Each number is 50 + 15 x the weight over its row's rms, rounded and kept within 0 to 99. Layers, rows and columns count from 0. The size before them is the row's rms in percent of the matrix's.

# up: layer 16 MLP up, 512x128, rms 0.309, rows 228-254, columns 0-127
# down: layer 16 MLP down (transposed), 512x128, rms 0.315, rows 228-254, columns 0-127
up228 096:53 61 29 39 42 23 46 67 45 49 37 34 73 67 57 11 60 55 44 27 27 49 51 47 63 76 47 54 55 28 64 44 35 42 64 46 54 74 36 60 42 54 52 33 61 59 69 35 62 57 57 76 73 50 31 56 73 54 32 55 51 49 59 40 71 25 56 80 70 40 70 41 41 16 31 55 69 45 50 17 65 56 69 11 72 54 37 56 61 43 53 46 68 57 65 38 59 32 79 63 53 28 50 52 50 54 59 41 53 49 37 50 28 28 34 57 48 56 65 46 46 52 88 39 51 56 57 76
down228 102:52 49 44 46 39 41 65 25 65 45 58 66 54 36 35 90 43 56 48 86 42 41 40 23 43 23 59 38 50 46 15 87 84 59 40 46 59 65 49 41 52 21 53 64 76 55 38 42 48 53 30 30 57 53 42 62 80 55 49 85 71 30 23 49 48 50 52 46 83 66 61 54 49 63 57 32 37 46 52 60 45 51 64 56 48 71 87 31 36 55 56 39 62 59 24 62 44 64 58 55 45 59 50 63 41 34 51 45 48 57 44 71 39 54 68 34 42 56 52 66 73 37 27 35 66 41 54 48
up229 134:46 43 29 61 41 30 42 24 30 46 57 40 59 67 51 34 44 39 32 71 36 33 24 38 65 52 72 49 50 47 54 42 44 40 49 44 43 32 62 80 29 48 85 18 67 70 68 55 21 62 46 63 62 59 35 47 53 47 33 42 68 46 42 38 66 41 45 75 70 25 52 47 42 42 72 36 50 24 18 49 40 46 74 38 81 56 38 32 49 48 59 31 46 46 62 41 34 48 44 77 32 36 37 61 80 36 64 53 53 61 72 55 57 42 46 62 50 41 30 76 71 69 78 65 42 36 43 54
down229 112:58 60 41 71 52 27 73 38 48 51 46 48 65 45 64 38 68 44 24 42 47 40 49 48 55 10 54 77 41 36 46 37 54 54 54 44 57 49 81 61 27 45 82 13 45 41 50 50 23 57 49 65 39 43 32 32 58 57 63 41 74 53 24 50 26 54 28 69 81 49 36 30 40 59 73 58 50 38 22 51 65 19 62 57 80 68 51 70 52 56 65 24 54 63 68 50 61 45 59 65 42 39 50 65 80 59 50 32 60 69 78 42 41 43 43 53 37 47 25 52 43 46 48 58 47 24 53 62
up230 108:52 47 46 50 47 32 61 42 34 53 49 72 60 66 55 64 62 21 45 42 57 27 45 50 65 60 90 62 56 63 58 32 30 87 61 49 50 38 60 33 57 25 38 55 26 36 87 49 36 73 50 57 61 51 36 68 47 57 65 73 60 44 50 41 62 35 61 63 57 53 28 59 12 72 36 45 35 31 47 83 66 55 75 24 41 58 48 60 57 24 70 17 32 67 63 36 43 64 55 43 35 58 49 62 47 54 56 38 36 41 33 18 53 38 38 47 47 52 58 39 42 61 45 53 73 45 25 34
down230 102:53 58 83 34 73 22 67 59 58 53 31 54 36 52 52 79 74 52 55 37 70 46 62 60 79 46 38 53 50 83 44 60 69 47 64 67 66 61 56 32 50 45 50 48 42 73 59 57 50 67 60 51 49 14 50 62 56 17 69 47 35 13 42 44 55 52 59 66 74 61 54 75 35 75 50 53 51 35 53 53 45 25 59 36 54 48 55 39 64 67 39 63 45 48 48 58 34 57 37 33 28 54 57 58 50 41 66 20 35 82 26 47 52 59 43 59 70 31 85 61 48 48 40 38 73 74 59 40
up231 103:50 28 60 41 28 68 54 53 41 41 59 18 30 50 45 53 63 56 52 55 53 50 35 13 62 45 38 42 49 69 58 35 37 48 54 45 49 77 66 73 67 70 46 57 24 45 40 72 46 83 27 78 49 61 25 47 68 49 38 62 54 43 36 65 52 40 43 47 30 74 22 67 53 56 40 59 64 45 44 64 46 50 48 41 40 16 35 60 26 20 55 67 62 40 23 50 44 36 65 87 43 54 53 37 65 59 50 55 47 45 47 42 76 76 42 66 43 14 59 41 32 36 36 62 71 35 46 56
down231 108:49 31 57 41 61 49 27 50 27 32 39 83 90 39 50 82 42 47 45 68 24 48 41 41 52 46 76 53 60 44 37 48 46 62 64 47 59 50 53 57 39 14 58 45 47 60 42 46 62 21 42 32 59 47 58 18 50 68 66 71 46 54 52 41 69 52 63 48 30 71 51 35 58 51 40 54 56 51 73 77 59 28 48 47 36 64 70 27 53 51 40 65 55 20 46 26 63 31 51 47 57 50 42 48 68 48 39 26 42 88 41 90 36 38 51 26 54 55 54 44 33 50 79 38 61 73 61 59
up232 103:23 52 56 15 54 35 67 54 35 55 56 24 41 31 42 52 43 54 41 56 62 66 30 75 41 63 40 60 39 53 41 46 71 57 47 82 61 51 24 55 59 52 44 50 46 93 51 35 54 39 50 85 59 44 54 76 50 53 22 88 59 58 37 56 57 46 34 34 57 61 68 62 78 69 46 66 44 53 41 37 43 35 55 62 46 61 79 33 45 68 47 53 66 64 26 59 52 32 35 46 42 34 66 47 51 29 36 56 37 51 11 31 50 24 61 41 56 45 55 51 53 62 47 27 68 57 27 78
down232 103:48 43 57 48 36 58 68 42 53 53 43 67 51 50 51 47 20 56 54 43 42 67 57 64 44 53 45 57 49 40 65 61 63 43 53 39 53 80 56 52 68 56 51 53 52 31 77 19 43 33 46 57 66 38 63 41 68 75 29 33 53 45 42 46 62 33 51 26 70 75 63 55 56 85 53 33 29 50 26 53 22 58 62 41 56 81 70 39 27 60 73 20 77 71 42 34 59 63 35 49 54 54 28 63 47 34 44 30 25 55 71 40 45 22 63 56 30 21 63 37 69 66 80 39 61 58 45 29
up233 108:40 31 41 50 42 42 30 83 37 40 52 69 48 53 43 46 51 45 42 50 55 38 76 33 55 44 44 45 18 28 36 03 35 47 58 34 57 47 47 72 42 37 57 29 33 56 44 24 22 72 54 45 79 46 49 56 28 60 34 50 58 46 55 43 77 37 32 39 54 53 49 57 56 54 60 54 39 50 70 34 40 54 51 39 42 42 35 54 54 41 65 69 48 52 49 79 56 56 57 71 90 75 32 41 76 61 72 62 34 58 71 59 52 38 68 70 62 42 67 48 72 81 33 36 54 63 22 28
down233 115:56 63 67 50 54 45 57 64 40 49 44 62 67 83 54 51 56 10 26 58 78 37 23 39 63 44 27 47 39 46 43 41 38 36 45 50 61 56 46 50 42 38 49 28 09 52 64 69 58 49 68 49 47 58 51 23 39 19 38 63 72 54 52 58 56 36 38 18 55 52 54 63 42 59 13 47 53 62 25 53 70 44 82 41 49 30 58 53 67 50 65 87 45 43 22 62 59 54 27 20 52 55 27 54 63 61 32 52 47 64 59 48 43 30 69 54 83 56 43 58 62 57 41 47 41 64 50 43
up234 094:52 63 47 39 38 58 27 51 61 66 59 49 58 65 54 31 60 06 23 66 47 39 64 62 11 58 72 62 52 51 37 26 43 47 50 32 40 46 58 55 71 58 39 59 60 55 34 73 62 50 53 46 73 63 76 48 32 41 75 56 77 62 38 51 48 49 42 65 20 57 36 74 72 50 45 84 47 73 33 56 44 35 62 38 40 57 01 58 58 31 39 38 50 59 40 29 33 46 72 62 46 35 41 52 55 35 73 41 59 41 53 60 45 52 31 37 62 32 58 66 69 62 54 73 33 35 38 47
down234 094:52 08 66 43 49 43 58 60 35 45 36 88 36 44 44 48 48 69 34 26 53 41 37 54 36 76 48 39 47 56 35 52 69 16 36 74 49 48 63 43 57 55 84 41 29 52 35 31 51 46 63 27 51 54 65 27 67 35 47 80 41 59 46 48 35 70 67 45 64 62 56 69 23 19 70 44 47 39 61 36 49 73 52 47 68 53 68 62 47 63 40 53 48 55 45 91 63 38 73 62 77 48 58 42 52 60 57 74 43 51 44 28 69 41 56 67 29 46 61 66 67 52 62 70 45 64 40 39
up235 092:56 55 52 51 66 57 49 55 63 37 42 49 52 58 37 41 46 55 44 60 64 37 36 46 53 45 48 50 65 39 70 43 74 53 46 22 47 46 39 52 47 39 50 38 63 72 80 60 40 78 59 45 33 44 35 58 60 44 55 58 70 48 37 81 64 75 21 44 48 50 59 90 49 60 30 36 74 30 51 65 37 63 66 28 50 70 31 61 00 43 54 43 16 28 44 25 59 59 37 51 66 51 38 42 53 88 55 46 61 67 35 44 59 37 41 65 43 48 28 33 58 50 35 37 33 67 22 70
down235 083:46 32 55 45 54 43 61 43 37 62 33 40 73 39 62 39 51 53 48 31 40 64 67 64 58 43 43 53 78 40 97 47 62 51 44 45 59 62 60 45 43 53 49 60 42 73 33 58 31 54 35 28 51 52 65 47 66 62 06 68 45 85 55 47 44 74 30 68 51 49 85 49 48 53 50 33 58 80 68 40 66 47 57 69 59 41 59 73 85 47 57 66 26 64 54 57 30 10 45 61 65 30 88 57 40 56 41 55 45 48 59 40 48 47 37 62 38 42 56 72 23 39 46 57 39 58 45 62
up236 108:60 79 54 40 62 30 31 26 46 60 34 31 42 58 45 62 30 89 70 32 42 39 61 45 47 43 72 16 41 63 62 53 06 30 38 60 71 37 43 75 56 48 57 38 63 58 49 45 52 48 58 59 45 64 24 51 34 59 44 49 76 49 50 52 51 52 52 45 76 69 42 34 55 70 64 50 74 58 50 47 47 51 55 50 42 25 57 47 63 55 54 61 46 75 48 55 59 49 45 38 76 61 44 40 27 80 20 28 75 36 63 46 44 41 36 48 57 45 42 91 85 65 43 46 33 64 36 56
down236 113:45 67 61 40 45 17 77 45 73 79 54 55 58 43 67 46 60 51 59 73 48 39 60 49 58 58 53 45 70 52 58 27 38 44 34 45 48 33 64 62 43 45 39 46 25 58 55 33 45 59 49 35 56 43 38 75 67 52 42 80 48 40 45 49 47 53 33 54 38 73 41 72 18 45 59 04 43 50 48 56 56 50 68 58 49 74 49 73 60 52 50 44 19 29 28 49 52 26 65 46 35 74 34 47 47 43 52 24 52 40 54 72 55 46 15 66 70 09 44 70 18 66 33 54 44 46 61 45
up237 093:43 46 57 66 66 47 52 68 45 60 33 38 40 34 56 50 37 45 23 76 30 46 32 33 48 59 38 67 39 40 70 51 49 35 14 59 17 32 59 44 67 64 52 62 50 67 54 59 70 82 52 48 62 42 53 36 82 68 56 42 48 72 43 32 36 59 65 74 47 53 59 54 40 35 30 93 47 53 63 69 47 36 73 35 48 40 32 50 77 38 49 56 50 64 37 41 48 51 46 31 70 32 62 56 48 56 45 55 60 64 04 59 47 47 75 51 19 74 59 63 50 34 62 32 54 73 33 46
down237 089:43 23 45 70 46 55 59 45 66 56 59 47 49 69 56 57 28 53 61 56 53 41 67 72 52 33 25 37 42 37 43 43 46 49 70 24 42 48 33 40 44 51 66 31 72 86 26 28 39 33 33 67 57 43 92 26 27 41 43 62 67 49 38 58 33 41 54 49 62 33 36 35 35 62 50 38 57 33 69 28 52 56 31 69 61 36 33 65 29 57 37 47 40 32 29 42 69 43 63 91 54 49 31 52 58 45 94 38 47 45 68 36 38 51 57 39 50 24 47 60 41 54 37 39 59 72 71 55
up238 099:54 81 43 41 77 81 41 65 45 79 51 43 63 62 36 69 45 40 26 49 46 69 43 51 41 36 66 41 40 65 59 34 47 59 48 37 50 76 54 52 48 36 43 73 67 41 56 28 54 60 32 57 27 50 44 57 69 51 44 42 68 39 58 31 20 42 30 52 42 69 37 82 55 37 63 98 46 47 71 56 42 11 63 50 40 45 50 42 80 44 64 32 26 63 54 36 59 47 43 43 62 42 50 24 41 37 32 41 37 49 49 35 53 13 29 64 64 43 51 59 54 45 36 56 47 77 66 59
down238 109:71 34 41 44 57 37 65 51 35 60 48 57 55 32 45 54 34 38 18 47 62 42 41 54 27 66 63 58 44 19 35 24 53 66 76 49 60 27 67 41 52 60 56 36 27 21 54 32 33 32 46 34 61 33 39 47 60 45 75 62 24 42 39 67 59 44 40 29 38 85 51 30 45 52 36 33 50 44 37 23 63 52 22 53 41 64 66 40 64 62 49 70 60 37 28 52 66 29 69 40 50 35 55 63 28 51 36 58 73 65 43 76 54 43 57 44 45 50 52 35 59 36 27 54 39 37 96 36
up239 102:68 72 35 54 54 58 36 35 47 54 69 49 44 82 26 76 38 55 59 93 33 60 44 26 53 32 42 81 60 41 45 33 49 42 54 60 48 57 50 34 29 44 56 57 73 57 52 31 16 50 57 54 51 58 36 47 40 17 41 46 59 15 29 37 48 40 49 48 49 28 34 46 47 44 31 80 42 62 61 33 39 52 60 60 46 34 48 76 57 79 69 25 39 11 62 12 38 58 33 68 61 46 61 33 62 47 68 64 64 59 62 51 42 63 57 54 46 62 53 44 48 40 63 55 55 69 53 58
down239 103:57 52 22 66 38 63 52 19 42 51 45 51 44 24 63 34 38 60 40 75 28 71 50 40 70 64 58 19 44 38 47 48 54 58 10 47 46 53 38 46 75 39 60 57 69 24 63 47 36 29 63 46 76 51 55 56 32 52 33 60 48 51 47 74 51 74 62 56 32 48 34 56 15 34 49 37 34 52 56 48 55 57 42 37 45 51 52 42 29 28 64 43 66 69 55 54 71 47 33 52 43 77 29 28 71 53 44 71 64 61 70 31 30 65 39 88 34 59 59 18 46 42 53 37 68 62 64 53
up240 099:49 55 40 68 48 47 56 64 49 27 46 19 49 51 33 44 57 48 39 63 40 35 43 48 48 65 68 70 31 33 50 62 67 45 49 57 28 69 38 60 66 76 29 39 40 30 58 36 72 30 52 52 48 69 14 91 40 30 44 42 37 78 39 73 48 63 29 36 51 18 55 34 45 46 49 33 27 33 52 68 51 16 51 33 74 60 57 45 46 77 62 75 57 32 32 55 43 39 43 40 46 13 31 39 65 55 36 52 72 45 50 62 58 64 81 45 48 30 56 50 71 49 54 61 53 54 46 46
down240 079:61 39 70 08 55 43 72 58 53 59 51 54 57 62 73 25 50 55 57 41 72 67 50 32 50 36 37 72 59 53 40 49 09 34 36 38 67 47 27 41 02 36 46 47 44 58 63 80 51 54 59 46 58 55 58 54 14 29 59 44 34 48 66 53 54 56 62 43 50 72 34 74 27 67 56 46 54 23 39 48 64 64 45 62 42 63 45 48 58 39 61 45 43 43 22 20 58 49 56 63 66 44 57 69 48 62 59 44 33 43 69 62 30 49 50 30 15 52 69 31 29 49 56 60 46 63 70 66
up241 106:71 35 64 44 40 77 29 53 59 56 53 32 81 54 41 81 59 49 62 46 62 64 29 47 47 45 58 79 56 33 49 41 66 48 41 39 73 50 36 30 33 48 65 59 71 50 44 49 33 47 23 56 55 72 30 69 22 52 64 42 75 59 47 28 77 72 60 39 48 58 22 19 50 48 47 26 61 61 45 29 56 34 57 35 50 36 54 35 50 68 57 34 46 77 52 20 55 73 47 62 47 53 59 67 31 45 71 79 47 53 24 39 47 55 63 28 41 37 68 58 64 39 49 24 41 33 52 31
down241 102:36 70 57 37 65 54 62 58 52 57 40 46 47 52 41 70 59 70 52 55 36 54 36 53 19 33 41 50 58 56 37 58 56 56 35 32 20 24 38 33 52 46 47 67 76 68 55 70 53 48 56 64 54 53 70 36 36 65 43 68 09 46 62 66 43 53 19 37 34 63 69 40 66 73 70 59 42 57 56 42 28 60 52 43 44 34 43 37 40 39 81 46 52 34 43 48 85 54 62 33 36 58 48 40 31 21 52 52 48 56 29 40 70 87 29 59 51 45 58 41 20 56 23 63 53 61 80 80
up242 096:38 52 34 32 66 53 71 60 59 61 57 45 73 30 54 10 65 48 65 38 52 71 81 61 54 36 38 50 80 52 63 59 40 73 70 52 54 40 51 47 57 56 34 25 39 78 48 30 67 24 33 59 55 61 46 50 58 51 42 81 30 78 53 28 40 53 79 55 51 51 59 65 56 31 58 76 28 27 38 80 47 62 42 41 25 52 22 61 29 60 56 62 30 52 62 39 37 66 81 46 55 39 61 51 55 40 36 36 39 40 44 65 43 64 43 43 43 36 59 66 71 54 24 39 30 54 41 39
down242 097:39 49 58 59 42 69 68 48 75 45 42 29 37 70 63 36 58 49 62 61 63 63 46 37 56 48 65 50 48 44 77 23 54 61 64 29 40 54 54 51 31 44 82 53 28 39 30 27 44 43 58 54 55 50 25 57 75 25 50 42 44 64 40 68 44 46 53 41 28 92 64 50 58 71 45 43 40 51 48 15 29 70 64 51 13 29 59 57 60 45 35 39 39 55 43 20 50 32 45 55 58 74 66 31 59 40 49 59 28 64 18 60 31 50 22 51 57 49 41 69 36 62 80 65 56 57 41 70
up243 089:35 37 53 55 57 59 61 55 46 58 68 36 50 17 61 33 35 61 47 08 65 71 51 64 31 66 42 60 79 45 49 44 35 39 57 21 64 61 68 61 39 58 56 75 44 50 52 35 36 35 57 64 63 64 29 43 52 58 46 62 28 26 65 48 54 36 63 81 54 37 59 62 32 55 19 60 75 49 17 44 64 56 45 37 27 43 39 47 21 45 68 67 67 54 34 54 34 35 46 59 54 63 64 65 57 43 13 39 61 38 67 53 55 75 35 42 70 42 87 57 59 57 39 63 57 54 37 36
down243 089:53 45 52 40 70 35 23 44 60 44 17 49 36 59 47 48 37 55 39 93 36 27 61 56 67 48 57 53 56 54 38 29 48 81 61 69 48 23 38 39 47 41 55 49 49 35 77 34 57 32 46 60 47 41 54 42 71 40 71 57 60 46 27 56 24 50 76 24 65 41 37 65 56 36 58 48 50 80 49 44 48 47 49 77 70 26 51 34 68 66 50 44 32 52 37 48 47 58 69 25 61 57 49 29 45 59 59 53 56 57 24 48 39 28 45 37 05 80 12 54 51 45 57 41 49 69 59 51
up244 099:33 47 67 50 34 58 54 21 15 39 46 10 46 21 42 62 46 20 36 44 52 70 32 51 57 44 65 83 83 51 44 34 61 47 53 50 52 64 51 51 61 43 39 53 62 61 36 59 38 37 30 40 50 68 18 61 41 56 15 65 47 57 62 58 52 49 43 48 62 39 75 71 42 39 86 46 19 57 43 32 62 33 43 51 32 27 41 45 44 53 47 77 36 62 72 43 29 44 36 57 44 45 68 35 43 58 63 24 46 51 61 42 56 69 63 53 53 28 38 21 59 45 65 51 45 48 61 76
down244 105:41 42 68 27 54 49 61 60 56 63 27 76 60 62 39 47 74 42 58 38 38 32 44 83 68 21 36 64 55 76 39 68 51 64 44 49 59 66 35 27 45 38 37 65 46 45 59 45 55 33 41 62 24 34 42 60 53 58 72 76 59 66 51 20 75 58 71 30 35 70 38 29 68 14 71 27 32 50 32 54 65 27 48 13 34 74 67 56 37 50 65 47 18 31 47 59 56 52 41 66 50 30 42 49 51 41 47 52 48 37 45 69 35 25 45 45 37 52 46 51 61 50 39 33 39 47 59 53
up245 102:49 60 80 56 62 37 57 46 43 70 67 58 52 54 41 42 49 48 45 92 53 85 57 71 49 64 45 45 00 40 62 71 37 46 63 54 44 45 49 52 53 57 30 36 46 43 46 46 61 62 57 52 36 99 42 63 44 81 34 71 30 35 49 55 60 37 31 68 29 73 56 59 72 56 67 27 38 35 59 16 49 46 34 50 54 70 59 30 45 45 49 47 47 55 60 64 72 30 39 58 61 48 64 28 43 52 63 48 45 52 42 18 53 40 41 41 41 59 38 46 74 57 38 36 30 75 56 63
down245 100:39 75 65 73 66 41 53 32 41 28 45 37 49 56 31 45 54 51 70 42 51 53 59 70 68 26 71 60 50 52 55 25 24 63 62 34 61 35 35 32 64 39 32 44 39 46 71 61 72 75 55 52 50 29 52 29 53 66 46 42 58 41 50 18 55 73 84 52 61 76 35 33 24 68 79 30 60 47 56 59 53 41 49 65 66 69 33 62 54 55 46 49 58 74 51 51 41 62 54 37 22 57 49 77 37 62 68 75 46 78 63 32 41 51 69 32 32 50 44 36 19 48 62 46 53 57 48 77
up246 108:46 44 38 74 70 64 35 53 26 48 49 56 36 84 43 54 51 60 50 51 38 30 68 62 49 46 53 66 46 66 48 11 48 45 40 56 72 46 41 53 30 34 89 38 64 24 78 55 53 59 62 43 55 43 60 38 29 34 56 31 65 50 58 17 59 30 48 53 28 64 61 41 32 32 24 41 57 63 83 64 38 63 51 53 34 79 34 34 49 47 59 35 48 31 52 14 41 26 54 52 68 60 67 42 44 44 38 66 60 38 62 33 82 45 73 62 32 46 50 65 36 50 46 70 70 53 54 56
down246 108:34 57 41 54 78 47 38 51 68 85 39 58 41 70 53 42 37 36 55 42 82 24 53 47 72 49 29 68 37 48 46 38 64 58 70 47 56 74 55 61 58 63 64 18 50 53 55 71 49 48 44 52 48 51 51 51 65 66 19 25 51 56 42 66 64 70 59 59 58 44 43 24 68 43 75 42 60 41 21 17 56 49 50 27 62 40 57 39 63 68 35 31 64 51 58 48 53 71 79 46 47 82 86 46 69 35 33 22 54 45 21 45 54 51 55 44 74 47 43 58 63 21 63 43 50 47 41 50
up247 105:39 30 69 00 56 58 67 46 44 22 35 71 88 59 34 43 68 16 48 35 50 51 49 51 62 63 50 98 74 51 68 57 34 54 66 44 49 29 71 61 72 61 51 25 35 50 45 46 39 55 40 54 40 55 56 53 43 85 45 56 34 56 58 49 41 46 42 34 49 24 68 54 55 63 84 42 48 42 23 39 30 51 32 21 33 39 54 36 58 61 55 36 58 50 49 43 28 50 50 53 41 49 42 49 46 66 48 56 40 39 44 31 45 57 67 41 45 72 20 41 43 46 59 43 54 76 38 49
down247 099:46 42 30 50 50 49 42 23 54 50 71 54 43 54 32 12 79 43 69 44 73 53 59 40 40 30 41 56 62 76 57 52 33 51 74 51 54 83 43 27 62 67 20 55 54 54 44 39 81 55 75 54 44 64 43 42 84 54 63 46 26 61 63 23 51 23 55 53 28 43 51 52 28 44 60 35 44 54 48 46 27 46 49 61 25 52 49 52 60 79 44 48 48 50 75 40 47 37 64 51 40 40 48 44 53 60 36 89 34 41 33 90 42 36 41 67 76 53 79 34 59 62 56 46 48 60 51 57
up248 098:36 47 59 54 56 62 51 46 78 46 44 38 61 66 55 69 40 46 32 66 61 66 24 52 50 47 99 40 70 29 26 47 65 45 41 44 42 27 13 17 35 37 64 65 48 61 39 56 62 55 47 47 75 68 80 59 43 48 41 42 54 34 44 69 38 49 59 59 63 39 46 26 79 17 45 33 27 67 37 40 43 31 35 52 69 59 51 63 61 50 61 39 69 40 31 63 52 52 24 43 60 63 40 75 54 22 44 49 42 28 64 42 34 77 53 55 49 34 44 53 50 67 46 67 53 67 29 56
down248 094:49 26 11 52 24 37 38 46 43 50 40 23 58 50 52 46 64 62 44 46 33 48 71 73 48 61 27 46 48 38 34 62 46 72 55 51 48 74 66 52 68 30 54 51 73 49 49 36 52 58 83 51 29 20 47 68 49 40 51 66 45 26 21 41 35 47 33 45 44 52 52 63 15 74 42 54 64 51 42 55 50 46 59 59 33 54 28 49 58 68 41 67 57 64 47 14 52 63 64 38 43 26 56 57 39 57 31 31 51 31 74 57 35 39 45 36 94 45 40 58 56 38 35 24 15 46 48 54
up249 100:63 70 46 86 47 57 66 22 42 46 44 25 50 65 47 48 79 49 50 74 54 73 50 45 50 64 65 31 46 11 64 62 28 62 21 70 54 42 18 70 65 69 74 58 35 50 44 38 36 66 62 38 47 65 37 49 42 54 44 62 73 56 62 46 52 58 40 36 65 51 34 41 50 71 17 12 41 42 36 62 27 51 33 68 39 58 48 51 18 47 58 92 60 39 41 59 65 57 54 65 45 45 49 25 42 34 46 48 54 54 37 44 38 58 48 47 39 53 50 49 34 54 60 80 58 62 42 30
down249 096:45 52 32 16 65 38 72 53 35 60 41 53 61 65 36 60 63 39 62 59 46 52 31 67 35 66 24 49 40 54 55 25 69 43 32 72 19 56 48 40 46 42 43 39 81 66 62 54 71 53 47 52 39 60 52 60 41 82 45 74 41 50 53 64 46 55 61 61 57 36 42 35 34 61 62 59 47 66 54 28 32 26 54 49 69 35 52 43 30 21 70 36 59 28 35 20 38 21 76 68 14 50 58 69 70 51 67 50 42 38 62 82 42 53 49 73 38 68 50 49 61 64 56 71 36 63 40 59
up250 104:27 58 64 64 41 66 40 56 34 55 21 63 51 37 58 37 52 39 42 60 37 36 41 34 51 55 50 42 61 58 59 38 43 43 56 34 29 62 46 63 43 72 44 38 76 58 26 73 73 58 42 73 82 61 55 58 67 88 76 39 65 81 47 63 77 69 58 65 46 53 66 42 45 65 64 52 43 52 08 37 51 49 68 30 33 54 49 72 19 59 28 47 30 27 34 56 52 57 43 46 55 58 50 35 71 61 61 68 53 41 35 55 50 20 40 38 43 66 47 72 72 37 53 60 39 56 39 79
down250 103:67 53 18 63 53 39 43 69 73 51 53 51 66 36 60 51 40 52 35 44 56 58 29 51 51 63 39 48 49 63 84 33 43 49 52 50 17 20 56 70 50 48 51 31 41 67 57 52 50 63 32 63 55 48 67 26 50 33 52 63 49 44 64 41 11 47 78 57 53 25 46 22 27 67 59 58 63 60 28 52 39 44 19 43 26 67 39 67 21 61 55 31 50 43 46 42 71 67 76 68 39 48 60 41 27 61 61 71 67 40 66 60 63 39 67 57 71 46 38 73 72 27 48 73 57 33 48 35
up251 096:44 62 48 45 69 38 41 68 54 44 46 27 49 54 62 39 67 71 34 78 45 37 44 57 41 37 64 52 40 64 34 50 45 68 53 68 36 32 48 46 35 56 53 23 50 54 51 80 42 27 73 39 80 43 40 51 30 50 79 68 21 40 75 07 66 54 55 45 38 58 58 35 77 45 50 33 54 55 63 08 52 51 52 31 57 35 86 51 59 31 28 53 56 24 44 26 69 42 69 45 37 50 59 54 48 58 64 51 76 47 52 68 38 50 57 37 52 50 78 56 60 46 29 63 64 61 31 65
down251 099:57 37 60 29 33 59 65 53 37 67 54 40 30 55 62 72 37 38 19 31 38 37 44 58 58 78 16 57 61 64 60 70 52 51 45 59 41 62 40 31 23 46 25 69 55 40 59 45 36 47 65 62 36 33 43 38 46 63 47 39 44 61 69 46 55 58 59 57 53 44 32 42 68 78 43 34 03 05 50 45 42 55 74 56 43 53 33 41 18 66 58 64 59 49 38 71 29 54 36 62 51 72 46 60 58 45 74 44 38 53 56 51 16 36 32 68 39 46 47 24 17 64 52 44 52 47 39 48
up252 099:46 41 58 46 36 68 55 35 68 64 72 38 60 45 52 56 48 77 39 53 62 35 71 56 61 40 45 58 23 50 83 48 62 72 54 40 21 24 40 63 40 31 64 35 55 70 55 34 88 50 69 44 58 24 30 36 68 53 40 47 50 52 66 53 52 51 59 57 48 15 86 59 56 47 76 55 76 81 52 56 02 62 82 36 47 52 53 34 31 39 58 33 35 49 44 38 39 62 60 53 47 35 44 51 53 67 51 47 52 75 31 52 52 64 29 66 46 28 50 31 62 55 61 54 65 37 36 51
down252 098:41 34 41 49 41 26 36 41 52 64 59 31 63 68 50 70 63 31 69 56 48 49 80 48 49 50 42 64 66 47 60 71 74 61 60 62 61 76 63 30 21 21 50 53 52 30 38 63 26 42 41 39 49 51 32 58 43 66 67 60 41 46 52 45 53 48 39 59 48 12 46 65 67 37 36 60 80 38 31 46 77 43 33 41 45 56 62 21 59 35 78 34 37 45 54 51 56 45 45 37 72 50 51 38 15 63 45 33 53 33 62 59 41 53 65 45 52 53 54 58 04 77 69 53 48 84 43 32
up253 105:39 41 48 65 35 43 44 43 46 36 52 60 36 44 74 45 43 47 27 15 25 41 46 41 48 48 63 41 58 57 55 26 39 54 62 53 65 35 51 29 37 52 76 41 61 47 45 36 75 67 27 51 68 43 55 50 66 17 49 50 55 55 81 50 54 53 50 67 55 41 58 54 70 40 43 46 48 80 24 45 33 51 80 23 41 45 75 53 93 35 85 57 70 46 80 76 35 38 57 71 55 36 34 55 44 44 54 42 77 55 48 54 49 78 62 45 49 24 41 39 29 42 53 23 58 28 56 50
down253 106:66 59 45 64 60 73 56 44 32 51 12 67 46 69 58 57 55 68 42 31 57 49 51 69 33 41 70 47 43 45 33 71 00 24 38 50 57 69 80 38 38 78 71 48 27 43 56 42 55 68 54 51 46 41 48 46 36 76 71 76 48 29 50 80 52 34 50 71 47 56 67 36 48 47 53 41 37 68 67 45 64 95 59 50 51 27 48 83 48 42 63 57 64 37 34 38 40 40 50 59 17 29 43 52 36 59 54 64 51 54 28 45 68 47 64 51 61 43 52 41 40 43 42 51 46 65 59 57
up254 095:42 40 54 49 16 69 59 41 32 38 48 38 50 27 32 69 45 67 11 45 39 43 12 33 23 59 68 82 67 67 43 32 44 56 56 42 50 65 38 58 36 77 42 36 31 59 46 50 41 54 28 38 22 55 37 60 46 49 54 60 63 35 76 63 22 53 58 16 45 42 50 57 47 22 50 54 33 65 82 49 61 45 51 50 51 53 55 62 53 42 72 38 62 40 70 48 77 85 61 76 43 35 51 63 27 25 29 64 47 42 41 50 64 51 49 39 53 36 43 31 42 49 47 36 64 54 43 41
down254 102:36 38 58 52 49 55 67 58 65 57 79 69 31 59 44 71 53 51 72 85 70 69 59 54 36 34 33 48 45 48 56 77 61 11 63 52 50 41 73 37 50 38 48 46 35 78 38 46 19 58 41 50 62 34 52 29 56 64 30 62 47 42 53 50 19 32 38 66 52 54 52 62 26 35 51 33 33 72 48 44 43 40 61 40 52 43 54 43 79 40 84 49 34 32 65 67 30 72 51 55 38 41 60 56 83 50 15 56 56 63 63 35 57 57 38 38 64 38 62 84 53 41 61 62 42 56 71 62